python train.py --num_hidden_layers=8 --num_attention_heads=5 --num_key_value_heads=5 --hidden_act="gelu" --norm="layernorm" --norm_place="pre" --qk_norm=false --tie_word_embeddings=true --parallel_block=false --init_std_up=0.0398 --optimizer="soap_variant" --decay_fraction=1.0 --final_lr_fraction=0.05 --max_seq_len=1024 --max_steps=4671
Each number is 128 + 32 x the weight over the matrix's rms, rounded and kept within 0 to 255. Layers, rows and columns count from 0. Numbers have three digits each.

# up: layer 2 MLP up, 1280x320, rms 0.0398, rows 1139-1220, columns 80-159
# down: layer 2 MLP down (transposed), 1280x320, rms 0.0398, rows 1139-1219, columns 80-159
up1139:136117146149139164116076118121150125069181136105131136168109118136116066094156125157088252127179134130166109099136135141149094105134159113121135154137150117146104160176175144132081117105123133129108123188138170088112154125139129136121105107
down1139:127072100147143102114106191167144114132111160112138127146114106150127158128114149162197117162132143145145142106159133074131148142155105095157204140125084182129196059156104167128106088042127088165157175113112139090074142068088094122110168145
up1140:147134145128115104147123195043103143113174148098122139129105114103143143100136109161111142150108134112110126161094112096115155134115179122099135109151130109167165157108099136135095135127113142225104135125160116100137126117123093126137124098
down1140:117076129119133185121148126113140185113150121133194184096155117104123106110085155110094142105145113120082148096139147153092180135150132175178087143146072130145132141163174136143167110104082130101098116128109083166149148096107068118083097104
up1141:084137124122141140130144123117124142134167081191131146110159135070153128126137194122169182110141101113151118117138175107158138162118185121120111068155106156097147093101116109107144135077072129154115117141091141136108138116087132131071158133
down1141:166050130100129081156119126158112112127114115137145216137154111118095114154141089132103123091140143156136198144120126051114174109136113180113071190137108140125151150145122114077142091163089157080103113081149082149170138150111159103108197136
up1142:149079169096175128165124115114114124117082122132131098134112172121059097132141149105138148101077069099161153163171164151091103102152136181099138124108096157143156132132135130142143123139142178134078094163184106102127142101137132097137146140
down1142:131082126148081140084157164165146169117178121147102141139166128148121119117115086159156116168125108179110104113121129078153108116112129117158107179123189137119153178113168152130103099103128094165104146103112117106130114200139133150144097090
up1143:091095195146122172116097098112123148120126096135151102110098114114117113128141148122179149095067126179197113114139138107094163184130104136125105161131123135075137110093155137178158131109141132173136138131161219102141088165099166178158134159
down1143:157162168152135209172158112129172115142121105129175168120123133146146109129114096130138158202112146099127187137065120121071104078067105113155138116073142129149103125141146103099141176114088123073143160145122139079160125161195098184078138090
up1144:095136155174161102139127114100162115145112152169153119142168095108142104105133112142135044113138084092103124126185082181104091104159141084076107124130076155063161166103159125116107155105153177064092138133105095117088113068152114130181131181
down1144:160118139142128102138095126154107103118156065144116111106112123172141150100154120127128096097165135143063171138075147032141096123122138178186164153135197101137149135127136104147163132171138051105160131116140123167106175175109112135112150135
up1145:106166162121141110099128070118160107102171123196115113164145174089068191134082132122102099151184112099127091117145138086147139138159077151160186089160139135149085138119136149113083140102056138094116156068091159071133127145117115136152114177
down1145:109110160133125195152138178133150149147146170162084173165058132089144110157154144124128110166130172127199135112119095114111066094118134113148076143119075144126151157138133092170127152169141157131103162116165131133121174152141140173126085145
up1146:177120126180074109138117194110085144098098133145152130121122108162097107117087177126145164087153145194079099038149167111111123147158084106085162113116159152122146128150102163102086232111101124093122112105127150112141152127057111099143165171
down1146:170151144121136139201168133111151061118089149122163119097083164186105121094067150185063096124139108196160143157153109161104136205088141094153122116164090136105129136112168130098080089142155149128123117103191183067119177185163119097133126078
up1147:080107148155042117134073097140160133070143170116111066078112143165119139118152144105097124130147135159114061083220080130097134138065110147120174080123150160101183124157173167127108097060072177106116072110158088177090124168165132153189120127
down1147:132134119122119131136195150095089142106115113153155125165113155135087122154141127111101123110124085135130137137073133195156144042160137123150077074098105068075097123202139121119167109058144070128172106090149074137124137123072153115129127200
up1148:112114116068056144146101109136103150112150080145133097129168102164093148155194116131147123130162122108169153094107081161100112166116152172109132128125154163155177097146173130129137103101108104142096147129099142115144099141122106109161185111
down1148:158162122122146133144171136135144129139118106144115185118113089121189103070139155124117130142109170153121082128166085141146105129173076131102090155194062159066096140106150153134124103163123103110097147132104109135086135115135093121111084144
up1149:140061142108142101088116081091129163145128106116187111081140083096144088051153178060125129139094099145132107123130112132122144124105072123108177131177130142106118127135129115152200122095159137127182133127078167152122154146131081123126103125
down1149:105134153201067101103147162135145139089139170086112156175096176153129094174104110176075099116160111085086018108131067104166090114131154120150111097153125091153156169129129128132133159150113191204150128084063106073094089117140146090090129131
up1150:087088155166128169145109159149064105126081128107084129163124071179120137099098141136170128120133186093078118137166166124147122102161076104095166100114128077083136177115100093118116134149131070141093077165113175102122121141128156137080088090
down1150:132152122158152072102133091137165116167110147162165193098076168125147146147103038136124150158101144117165143137144042168082088130141173102123109142125127180137132123138134155153045091165133191140121133179125101163129131110174089144102158161
up1151:098083113117177123096097125143200090142183174132189086067100117121110189137073116088090106165093147123078120116121138182135173115151159124123111088095161122157106109105062147144101062078104093091128133102118135121066163187129112081148091142
down1151:137144156030174065162135152105125124082130100129100154163140122088116110191114108139121160138132107129141213064135110133073099142074107111135181088131184143119174150101133197129126134169175105162107103147133150145158124113081107086157151118
up1152:163070145137080090114175102132101145135099034087147169102131116124136130143103184088153189157120134165109116150162137099119099102117165079177136114116098159120134098138148124102161132087097083153139184190141103126143157183138097122110115143
down1152:121162105123094114086118106084078170134118132111132066150060131150127128105107117144131101088125170145115144096112145145108182121116140133100102070107130098122104138103147134176094181136109164127122105138101169115163070053093110108141143135
up1153:075119110101123116082114185150121139144153114187120142059140124110118149134134144092117152069158123089122117156183142113164119106164179113164126112104105111126077120124130175101133166127159101089114130154094117184131129168117114165154170130
down1153:120138133093135146124143140132134167136122147153092163110133078120131137107073190106129129100084192119121113149134183182115134119138158092101155150164128182140097063103153107169113128161167147145118104101124086088184179184186104139177102137
up1154:111134136180120179137147115131152167099128130121166068182121126118108151060106159118117143135123117083084139128155139124128152135076144153092121131141043155232104138128124106161137166081088060140102106101085070128151133140125065187158137100
down1154:098095095076165087155115143134161135110147106153108187095139109060103136141206091114033200128125139181145160149125093140095146122103172020120176158162164097089157125093087142070146145109072153089148127142163148140092098152147106179105075116
up1155:131116172118149124112158066174125178110112155146140099111156172156111144116109126151122114099153136089094127102124123105137163122107140159139135100119124133118177105134106144161124087098145127105123127172118125122171124147115087112125120144
down1155:153116148093082159150122114134101104102150079097103176111117146125137057141117137104118161098094123107198125161154115107126137163108139126113145134151181115126091166142119142041155114112134064081129154089130148113126160122194155141098117119
up1156:147184097167120087126117095135129159127113116145103082192156159168131123117138133129163157127104150089099098070102148136102116105145145102124114079161184075084146170131093126153146147123097120140177152101138128176117170141109162103150085115
down1156:110123102059154111150161155114186095079073145087095199112067075103140090158157085086085100144090117102159114142127124117115132130139098121118145141139092122122116110151125120140081117179126107172181103131103181110103119125147139180145134143
up1157:137100131119120111147106165086087148068122141109128149070154088174094160131118121159186114094181074195096092117139129163172124143135139138127155170032118147150142158151132174139150144126100140149177144140146117095112130213149095130169132137
down1157:121116142105166120104136065108162105116178129150153152126145174160132156116138111126120150068108139077129120115149098160125140089102136131146134140125072125144098109158216098122127136118104115210086156149184142119082118140104125157094090084
up1158:120080108150108166122129120106136153118167083090102103191156168117113087176135107106179121155166153130188083143199154133144161127120120082150173122178148076139164084114136119084104110077113105090134140101159126171074148123142157080107111166
down1158:103155089123110181134182114096097143141069153129089117062117157130121114143143077139119109146071152116141124106151165091192184088167048093134146130116143093068122148100130187158111144181099109065131134192144151139102100063125076145116086088
up1159:144224079184116159092136135113125086148195108137171129125159186054087082151071152143118063106139103159166117139101106250121114162139091109157131112102101072145100157114165118091083134075152099127078100117129144125165079123167114132143088119
down1159:151084111070091174136186151135102153138103058097143148144099170116146121120116103106092143146071058110093119103182152173217102074113136151142168127161124125097062152167127112121093158173188100148153107168114162115187148110096020157137143066
up1160:151120130149157130150140146191108113103136100178103114094137109110159164135124107165161099112179079115109115142127091121103118166181126135155075089093122128107133153144105138107145175069073167143147173084102156084149095138119107119087139133
down1160:116099146120128132203168118150142179156075157122220135090100163141129092070100075117121120187128165115149128119086089158130102123098138090097078189093173184093126111130099126124082177181150108144156157169137098096096125114154083183125170123
up1161:077040114120128114046155119109152096094145118086172161160117125106073126139063136137127071119181125210136127102166111122155114160115093122133152120141225119090133112143188159101144150153151164091125095042134167131166142148127141091075124123
down1161:094067174168097121143199043072125120125125163113119153151125159115108134240101133144203116099155160167181069112180175130122099152137054119113169117103187113107045127135207221135109110129136179130056237171097064123177130117170082085098061131
up1162:175122127123158155145120165109184175116066173151100049106113114119133147149120075163089153107145139125128020125079169088115170129104132117141102081105108155171115145094086151091150102136178171095096114109174144090132155135095165052122143107
down1162:129134160061098103097122133187098154089156124144111149137202124078102190160133105148128123079150119119092160133134120127149183133085102168142105110135093074120126116103089133124109165120114155121078149170116097153161123146137125140142143115
up1163:139048085134155125159152112127138143131137089087151105111147090096148114133080158094117116152091115126099157090160166181114133107104178188172149111154147110154102169096142090103120139138089109159096115164086115147142161098103084144146103089
down1163:124130114122057127106160191116130138127095144094087099095130127153123069083149055120156157145131143128197144159119119092157138152111099092130139115104130163118104147118134160083151135070137152137168095105126113197163141139136167097146132117
up1164:112113101183136120071114123112129141146175165142111136110132136121116097165135115164154092121176132147133130119156131137074150110152112126149124134128063165096134152147105142105108161095142128070134119120143117135111152167133130122117093105
down1164:088131157142155160185102101124075125134105165087106109096136101089127087120149118180153176154169166127120162092105191100139100139091137096091084125100196133186107109123115086127079139135108041090095132141095112156174141114142127179148127142
up1165:122062119126100135168116082151133120150144134154096174139136214151124108095076146120139136190095070145148168139095137104128120096142170148133137139090122097196148108143117142172153163053104165157112119125128081131126173139132126162117049100
down1165:156091180175103147102170153135171142063069155202091122107116086105146117114107085130171123052140135124120091092136122195148171178119120148064079129150128129182087145131054129165162131171161158202142121141108078125111168182074140133127161123
up1166:138101177111121121105090118074102115135168096108104137149104109104129128140179100157140170064154116086120113103146106138118130124143134099091112115117141115118147104116155106137105142071115122104108096098125059082118149176155129105099086147
down1166:127080122135084115147143072110163152146077156124120086184065096194105105136130126163126033062108074136114096168126054097142139180086087134144181162183062097153110119119082081124125181153159109167099133195113137102043144180091179116122153120
up1167:143076208101106143106124102198087093189111184120106131103154112140190111136097123105111153170095069150097159113145146119099134203117124153160150099131117152147087175123117170102037128072134090119127088169112111163128087099177135107155048151
down1167:133117131130132102174140103083129144207164077116144094141116164107085135167100160122130129091113165112071121107119136126185141094140089092150066152084166093069137153052121150105179121137102173106072102090113157211093156170145168116136122136
up1168:156129141197126153138115080054097128129144110119105105106100096145154179143121129104094200102133144139142190124085179094074168106136127148137131152109132104097117201153095109121110157126131160112084099176107151138087110128103147114042128122
down1168:058090156106109171098135146067168067120162126143143155178110147151128131139146146134138126155124077063107164118129124161165092136121109139096101089148135146162065129193199128109115084136066114131144163046122120145130119138156090132192163080
up1169:133144102164116160110066142173143123118143123160085060138074074072199075097083175128124145189118188032156118188144105144141091139108187134107171156202102128116159125193148146124183128128116053056124075131169111110160139164092179099143142137
down1169:130102131158198128177120170104146152076170070129103081152107139153124126147132160103079110147118097071097070096137156121147145099126129180145173141181152171189132114176089131150110164132072090178177113118158180121131132127128097127117088158
up1170:078125122153114145144127152141166087088164130113072133155150117148126136112130163116117206181109135141131136166148121090137109118128161131097123147124140151133143136074132135118147107165140071197121094116054115110163117144178162150072138094
down1170:150144076157127100139128141126093099160082112138158180124057107154076109104089143135162124147118138125170192148117157180126155112155156149057095149150132169155076130149137132135115155160063180131080145104114158073141168127115127074143150137
up1171:093087189115156140137081122127093136140106147142132136051178123150130189138169115133132055103117140113189121113118085173087134151147096075153064130128198143140080135081093141143143128111164126154103121138136114111115179154119144117104113147
down1171:115118190159099159202134123103130070093062180147121186129162143135153113140138203133087167150124146128162096110068107052121163074165157135164084142132130117142077149139151118135093114158049171106059098136164126144177137128152156125117158103
up1172:135129101139126094082092141137123137166173087166121133126118147191166119121164130166146085181142147147170090148165110072150114118105104139152174085131181117160116104162142071068099165074120083153110204106206141127121136160155131097150099079
down1172:164145123109167141239094106115142092103152175150136107145106113115117172163119102180169137114156153136107130117184141145073141084123106176147157149056127141149167125110132140216037141166143154097119192062095156166109103119093141128147177146
up1173:109104112133156108109158129127121169095145098139061108129106132105098122125132076114168169068109094197097106118169155064103150094128078106135151141102150133165075075149133113140124129097157145150105158147166150162118155137129160135105151127
down1173:104126093128181184135163144167125144144070128141100141167088110124120100178090126155153142144136158162151153164090116134202094088090089090049103148122144162153168162180132136118120136085164089146123115112107113133118175159108099162159147149
up1174:193091099150124100142130150160149121082094141115154099070159147133105090106114138119094149130128114088169145134184172104153133137144159107112127107194137097175099122138136094130076104146134136157132085163108070102114154142099121133139094196
down1174:105145116076131124092117132162073134171149117137065158106125124092167143139120061108140113094094174103131130137088177143188116064105105129103141138120165088139154120145104162136176169121107118145123139167108132175112194178107132119126118064
up1175:124091149151117084105135154116149114093103131118136130141062108065124064129155139102142125168133086058167141151117113085085136082180127052113164109102092099132085094141086130162120195109127153135127112162127073127136159138176150133155153158
down1175:110140100181163120074166170126121076105158143153172119082080160160107177108124142105174116155171098116140091075173133123147135201095108098204129131140152155102154152119159116164141144140113138152080150100106104168157084092151159115125126178
up1176:177137151187133122118119131139177151066089136139109181062188085093159078098122168162166174140107087165117121125155124100108086138124091090035141094102115133063158171102100145130109173076171158094158085099140135116107143111122162134119070132
down1176:117120136108160111141125181085115098118123081098142082122094121198126113139115132139154126172111182082141137138107125157143169126121088178181115097129139105130078147153146145076090130162117091104145158091122123105129116088153116175118122145
up1177:036139153137118180150109151023130100118122194141145089116126142073108187121084109116088193106128111128211114131122109108107113168169172109100096120159186087131137200109151162056108090059100102124092116169113112236181193084060147137095150143
down1177:099162158112116079082127147125105141109226159147190120116168145079096151158135187070096114108104160129130101190182150154073094113091141103199156129111147109181137154150116127154120162140130105126114184113147146149138160086173030122105173123
up1178:089104152082122181143127124154121085163149134106073119130172157048127093120074071117147177097126161110089157125097135167140148097159145018119176164159033159128133111145116146140125099105170107111107103174086153099044130142075185134156130111
down1178:105127157125215077117154117086105109167130114122161093196091170139144159144157085148130082123126097125138102102109143117101090128147095176160076062114101071065127144083138136112120149131171161128093126099105159153107073138130125139133149156
up1179:113091159130089129098105133149144136124124158113131165090147089089098162067125105117148134121140103133107132173108130157115125116057189130140115150138085089188156120166082169068140121100116131092087137161109134077170141176113161143115143162
down1179:094126130053081158000049073112043100059120146122107138171218116160147153180105114109170126110152117113103104101122105169099100167173145111118086195098148132118095127151159090138118092097105128156147136124108099137135164094136159118089102138
up1180:164160174103110156126109131099127108123202158168108095100135065135151112118132139158147172112136133131070159116131136112101138107129142120154144111190096122178144109136144152152140109145148127163139144122112099132203082105132064131113120085
down1180:086105117132122103114150091144123169150118142133122140182116045199135123110109100190100127120178143166112122169128137135094171132094117175172111136106134064157123132179159144089155157103128126098173136151117181135133154143133120135085057081
up1181:101094177111152131101154136135114137094128098088139160155142095115105101126140125157076182107099113138120123144112216139161143093140066033135148108087140155168169140066153115184155129161063066099108147086137117142111130159155181128104138146
down1181:109119114194112134155120057133143093166138134156171150073110108131054122143127202085135105123118144146136074166131099119067100187154125137129154163110127093075169151146134145196153166117130097142142178090082150133112157145068125143098110115
up1182:135128144185182154119115156101109076173076160108129098186141065099109150102132143019127099140139154076139154123116138129151095097079150086091133165140171146130163087075111151151155181163060153083182119138126142154152150099149140162107104151
down1182:094079136048143108123153079205124112101122103105138207080173159118185076139138053167110147066132083156123134105136050089147115103135124108108167077136081165095146150198161098109101131115207118116094183154103173100108125143169117099136080217
up1183:163094083159058131102130093107166110135146134129156120178108132134130083148127123085141135137071107083134117140115147118145109108176111138133157120127182148145112143144145193122114135098123102137147081134121129157155132180185186145104098132
down1183:137121024120088116158098139150100122077121132155093117112164149159134151093152105113148114106083129156163140112164146176181050100125103085124154153185163142097093181112159149103121136094058068075161150082147137081138125101153134181080093084
up1184:144120117128125142108175084145131156126145155180134099123168151176115157128048105150107117128105126070117136079161131114134094165113140160125165095139103128131088176134179114173122123126158096113152137107163080090154092117142117198119133203
down1184:115152146151149042141100169091032095196099125097104156163161078136115154151146147161071144091092116129104072162124137139152130103174111157083137098121162115085170101101043167114106143119123128116149141115150093126115113130188176132089203162
up1185:087110181141124138093115158108165088111118165097130111139050216145155170130128123137102196147112142182094057100135089068060062132168108101100126117104116122189114133082083096109111161109129127060096162151106165089146156106123102113091147112
down1185:140112093123124158085084128142151083110081140184095138158144120148191100124162130111148100158059105132125101147195122165162115080134137135141171096136133214141098086143106070125073114149089121111154127110120148142170131083116086101148143085
up1186:133091144168099156111107102141118106083141128161176141128036141208115166091145117124126171131127133116141104096131171160140128173124120112192150099159117074133103156110175123086118125125083094082108146119128118105128145132161136134117128187
down1186:174146140146142110121107159175148094124182188093112159126092109149145125080176133156108167148091119167138090153121120137158088174159148139150158114162101124099109108127164119090164107096141184132169161100170129169152110109110086138176152107
up1187:137101194121134122081063131113111109120155081113150064110119084139119135105152153147161144116122148110066149108126129154129159111150139123194153146086172157161144114110109193107124182097164118155121165145185145138133167148159104180116086102
down1187:146174137177120109114156118124158120138119093093200178159054076119111044116076129112103073135096156147152092114070105149112181167169145182126186045123133181161171118112117119118146088135132170114110056138111211164167153117103088137123083121
up1188:132170116139125099105129166114119087095112132124149139106167126140150141200130123100166167084174137129132056140105133159101156175096135096149128102107089153161220124156179123107148172085121122134111129171162111097169143144212137113171066110
down1188:079107081081161198134014165127106109135196161139136082096147102196131143100090107185133129117136139157132108118073086147122190182138127143173130066179161164148137115103141185115139130091131134114121171177125116171128128139103101139124136164
up1189:103151120067199132181172153077135154128096100167129172104161132127190105137105152155126136136105177158131091126188110148102120083125077147144217159114120100116110118139149142133166138129133102130120113156121093117166103148164164113155144100
down1189:126089133149148143140214190159170166169089114146127073129107122126128165129114152149083116146191130097168130159134130170132132170130058146133088051125102107123148097101197189146143097157095118113117152113120164134160096095114140149192087168
up1190:070085048122081136123131140152153132180135169174073080155174205143087158138084125075111142157114148091162105090162162079203109133085125048159129134122094140124133157101161171206159130108160072136130105128050130132142062137133119170138141083
down1190:141155156126096127134193157092202156137123150192142101197119116108129096108108082133174095130164122125139082081088174144124197140092104097198189133128150154115085174122142083115210160102108144089119105114135179152153119094153078068185180116
up1191:174120111154117122123109142098134180152156178119170075170113149172133148116139141158142045183134159172111146100138079116153151086149042128153168129072188108170109160109117149160144164166159105158117117142081111161154119191089091163158158201
down1191:081200124094137184108125121141159138067129174130164122126104132085160119155147163128084140127171073153135168090156087149105112178065196168183131133105133141075112105154125133147103097134172120138193140145162168157108164123081055133197123118
up1192:166131106132145196170089141126158125160160177132132118164149107014135156120098167143147123093139094061121147053127119105168159145108142079096122088122141186133152031112094083152060159078186105073139159131142096151144065053110116085099105133
down1192:104157139141118103133198206131099162168176133173148090145170079165146108095123163141095064207184168100135148113098118102093111125104154196153057183101148117133090168179179074145134095128047140215141150119119186094121137147137207151160160159
up1193:133095133145222135096122199115151115116128195108161171136157143188105109161158127135123134090180086188137080120173158096129186160142162131044098131073130063115099152038148146078157084112114158127133108141132142116115137124188082140110120098
down1193:105162128166104121120154127164072117118115147140142100128163122100158109156111082110122154109187077116099179098138122132105116100124153138121139141160117167148085113150069101123117080167106119093068154103060126136108168123066094131158151074
up1194:099113109138111147153117157109116127110154096090138095122124100076135141098107081131153149121109072084188188144102164155088125149111151167141133106138102162061166135145149178140067118130129151112096137115107156152161040077137116082174119126
down1194:153089126111116159152160184152177111141115136132177121123129061159104098103146158128109094116144158182125136155174133101177103159105130111131149164077084131194122083123172120119170108044090145184136136119078101112109181207128082134105144094
up1195:149126164203084092134158185213132164165158073209146108211153107139198163061121163136194083120190103055126139137101183124162098138107131147125089127084074127194205197107147136102189168180170138106132119105134084148116131203147130147114099059
down1195:134200076089142098093093118120100157087214144107117151144139161084087100149138168124175114164129118173143179103118137028125094155105163191163151125131180168076124072160218068129081152140153124118131138149110139131156150196122187074166169158
up1196:089123146166127131144174151122139147063057155063146117147147115084100085080099101136098071115088140200136099135110161145122105140196123142132131150135117085111156177150137178145121054097098097090094166105106127068143124132123108102139105147
down1196:121142141206157196140194118170101170173104122198151094122104134140138176154139141125120081117158137164095131116118076101138130137095113108157089151126125163147159138111177099132118132071148099156146129136121163089140119130123180087108084209
up1197:097090151144110151078107101200124115153160123080077151139168075061114088181069082150184134102084121082127153151160022127118180101160113084144138088095091117133109142163138094148069107126071104102101167167122142127130094092110200151100112165
down1197:178126132181120130096162128101163147174108130149102134135098143126179122126212165197091049124173083178099140193154130113140109127144136148084154077159163105102142139092122140157126158110049173213141132082100132107135117127110152126076127133
up1198:111105171150089106076081132117088118134089060184150117143113184045147181166130171131153171128155123179159135123189173129137122094144141080081137141116098124106146164161172149158161104119076069083115135119106126121126115163094152110109128096
down1198:109083127092144132151102093139123092119083113178097102133160125160061116143125110104179139162126167093099135076144178096128113088098112192169168133101143117079145071103169135139142086164170132116096111104138154160143143082085078184134129164
up1199:120136126186177156078140134134118154089155117117075155119175115130180170091156105138122124163115123053055086102066130113156126176094163172085136119140167151121123077170092152124151131122111127173123122137125114153129142078078128120141157108
down1199:096130097139141080153113094152091150103085180133118125178114163088099140091130112091157150113141183148117098126115146129080161121138156075123181137124131118126128088175094137115157157116164140081108081143169157116147142123136099127080095126
up1200:119083106071116143141109126151144143127126109122108133140146136130154196144169136100110121162084103095120059109111085093118126122157095127105192086178051117095119146137171129136117125131120116099151195149109162088149134111164124060153111124
down1200:107157119160132094112096098134119167128102125158149106107104146128159107130128110087154136144099189124107108145106108140176157086105121135215122127126163111088160173147133151097098119091134102103117149117166165127089151162153121156074122131
up1201:131146086117140139124127127117120085135142132091131162138145150134192102126119138138113146175097138149144065189158118134152134169172207120102183120068116109145130083122172128139181130134158103132112152119109080114118156151106077082172160182
down1201:071072141164117113149148122154152148140095082112106138095085130071077126121122135131162092145123125148095148142123163125106166093118130117114055170198142140117110131137118149134124114167112113134142110081135140092147142077118162137112114096
up1202:143090121128105179131108092140097132089102080093166164151142120166109169094144122115141135108122101144098147104103144109165137144122157117128203127119155104150131151107108171121117202129144155109089115138089152051084158138127132109090101112
down1202:083107092149117045074106107109048141123174126126121102096132143117102127143100168122146152104166151112078145094132108189125162139124100045148142147151151125115142159108158143120159128151158137162158144153114126132152142186108170136166063137
up1203:115175167118164150149139165192092096129161091182136094143176121104125138121126140131134110164135079113131184137052129145122121178154147128113155140164159105110116158124170141113143132197162162171088107104113117141081138121103151119136196168
down1203:140125098116100156130084072135149134157133153121098145105136146129126100153161099150135147137185129118148184153168151127116129142096129181181154145171218142085128146177150133132111156107113081085121102146125145164185197123129146121081163162
up1204:107128149102139120124140152107139121151164114165124135116092138130110116171115146158130136116112106089091158117095081069080165133118143132149153065125116093146109147122162124098095144114112105085126136141122153116133127028119193119136091130
down1204:157151089103101138132129102138143081087106163123120137120061141095087147128116151133172141080106138147177117134166168137215137060153068121122125118160161153114095123152092140077115075143155142122106122119140133143100065125197134141083177149
up1205:188118148107057091071154124168139119157198157149118114138099177078074083118064109099160129094143114107127126182110110149097156110097179065198145146092134130172121142113139139198144155094112130095133172108136098200168201115111148076116128177
down1205:189143152160154177112133137135146091127096202091134115079082110175129127121167107098084128126129166081088126122113116152046151163142128115115145124206106122116130097229141108075115079126122083119058151089129157098137073128181108105118165151
up1206:129154179144149230091127178143163088098115125139099110130161056110057158116125145174103170091108172071114170131107153157136123137152157080138146131090026127170143123194128119144136212180090071071107114143075128127242114108182162153145134106
down1206:069107128055077205159124127121101097178122190139159149078126095149137111133143186118104195171128157155138140147126140110144131097149146083140122192133134195135129150078134079215148163103094078102100107115139046111174173146199145182180116099
up1207:118101142122087162105149125047126127089111107154129108107219098131124165050120096134134157162117141132133094178096107091158141138165099113179103137133134129109073146169100191164171152103120096133173136142139136099101099132124131081099137140
down1207:114206071188183084099161119108174078182172135132105087165124135138164166147157138144098073127143160136162160131147100133139140111164165132102133131118151107135147077088128076153140118115059181084137144128109144123186143171186163100112080086
up1208:115151159134112146139127113131148155126181148170191118115142099176126185135063131111121169102082109125173149147125132135212157126123033118177165129080112128116167155157048135136120113113074096112099129159127116114204103121081153162173147121
down1208:185151086110149098087046145098064082164142157143123122132145097122054138051092120143096135095131142125175181082083142150097150163191115083131092106132118180077223113161142124119107178142151125116107068160148120144151068133085109130201114104
up1209:158113098123115134132077117093056139154119181170064066145111148170079150136099131129191143116096166136148153141162140146099078138109192064086120119114251133130171250105141114155067121112095133120136123167068123108097100182209122157050124197
down1209:129132150094060136164093136066085207193153132142170146079065183120117094108124080151129136196118133107165118146152115167161098126146171196093131201101128109162093158138085194134125137076174150079135158131198071070130126151179047134137183173
up1210:178139160093111125078073194106119157062059151043198141123104162118129108097066128120113103119118151102189111112112118170126123105147149136136138161100120191163126131131158126061130145146099154164175156115140096077141122167101104121144116167
down1210:122147171090119075142142092107069201041144115155096111143167096149099163155233047110176155209128178100047115164095139221126159144084121103075109148149115104089096093145127168141121155115149140152146153187112109080091109151122089092149115099
up1211:179124096082219156101069091105106147159147129110174092142146051083149069117107160153112124235175118120111095177160146136177211084120173120116149082116164142157163084134178105103139141097048147053077095069108089144140153160108103123095128128
down1211:109050104132091159064125124082136120134043115058057082162140105131140118149052137062056068155146148061127111126121144183125185129147092167139112125159104147133204145165116060086106155068067049183108110087168146146164102090137092162121175093
up1212:113132150129142101084107085113154128170122148121116126069121134147066102155116094121099189161172108114085169128136132086122146117109152121172129091084112075137098153082140150109099180100135083142130113171112071102136136147131121106082099125
down1212:101140174094102081100116122163142114144187155130182136142166167151106097136139105151139111082157125122141152117155200140100112159192129108107166116127110107109113149092138184151142134162126108141106104117091128124080169136138138135104122147
up1213:116119129157155122085141129110108177138168159104144139073138102121121159113149106160137130121138169074101153119098093172109158140149111137173168122114110140143078099171100124141131127135115088149122194160146173108115118177148092111135128120
down1213:126108079155177118136122094109102125169109080094115077138131143145131149139090117164142156116154149073165120167138131079149119133091071157100101050122157093090172163147167114149158128073131080087139128109131217159161107131124102161088108163
up1214:197148109189119098124098136087188140105163141104153167132138150077101066149126151097119101102159141171119110137088155180110113117120101096075115112131135166141131100040098137121113192100084175091095123138092138171118153147199097164102061124
down1214:101146221186124140107145116132151109152147118108116088138156119156123112095170093169090055165133159195168129119046113127111178114178144171122077123147117154132144194092130061105139076108141084143107179104135166106093130139149154142101174176
up1215:087119101171138099081084098078121136087131114103080160136138121143129108160118126109151084124099121115081195142073157134140121127098091114120154090065077104140160126128138091171128201107092154120152050149144102110052196135179124164099111072
down1215:126116122135146165085152143142211108153153166111153112156104145078095129152121133079151143056174114125094104138175154160110166132196161154241137129137111135109147122162093116138157156136108108136104147144180170106103131143090124144155095127
up1216:128137173137105112103087106069077087175101150098173108088120121162100164167109103119140126148112154143148179144164133167117091148079058125116130144087128104151096120161147111092109173113162093137120079120068125095149163107170118171121130130
down1216:124126123143108072093137104151149147173158080182128113124131138167140150102110078139144089097144109138107126114139159147157120135131090116063081131098110123126141127114129118129138161106164200152107169116129138121118167193123105133150128100
up1217:102149182127149128173064164176144150119105134181185095131148137147138127124132152159152089112131110171132099114200089149055184158135075114123148157131142151114071121120101164139115109144090123109151190129140141143153148080129120151122170129
down1217:114081159127126158153110143119176117129115087102110154162115111162089057150133135104164128159103097124195112101102147133111114103104129094135157106150119129140141104092135061069100161148148156088141090153132127060107064038128108147099067149
up1218:127116085110078142143153090157137101157140151137169137111134138034142115104091159129123151123140107116157108155158191127062157110102099145164149149133153198140085069097141171081118115120120137160110150124109133153098101139134160090152105143
down1218:139147156182148112141147114107067145146148106149133133165141135144137098093137139124112089141146126121092145120113124073077067147119148204092092162137139144139065089135092153095124132200072185118129124138166180111095130109121152119136141089
up1219:096089133074178133127113118182133150130184102118082114159140125170090125164096106121138129160136145129129165116147148088076137181124149103099149140113145158152121119148130107140151104117132167143155123153135132085159045169112076105177125117
down1219:117151157165100144106120084126110116119159160122106182127083163129121141108127152102104141138119214115127158170110119128171138097176100124150086150168162107152130113189112154170109143160187096180102079196124088116141176176083144106105108124
up1220:064138128106097157132109173172156124112118126063110165129097105098108081137113131115148149144112204133107107112176095146103105146065098114123108121142088156126127205168156147154149104182137119080112126090065127116231105089126084136153081079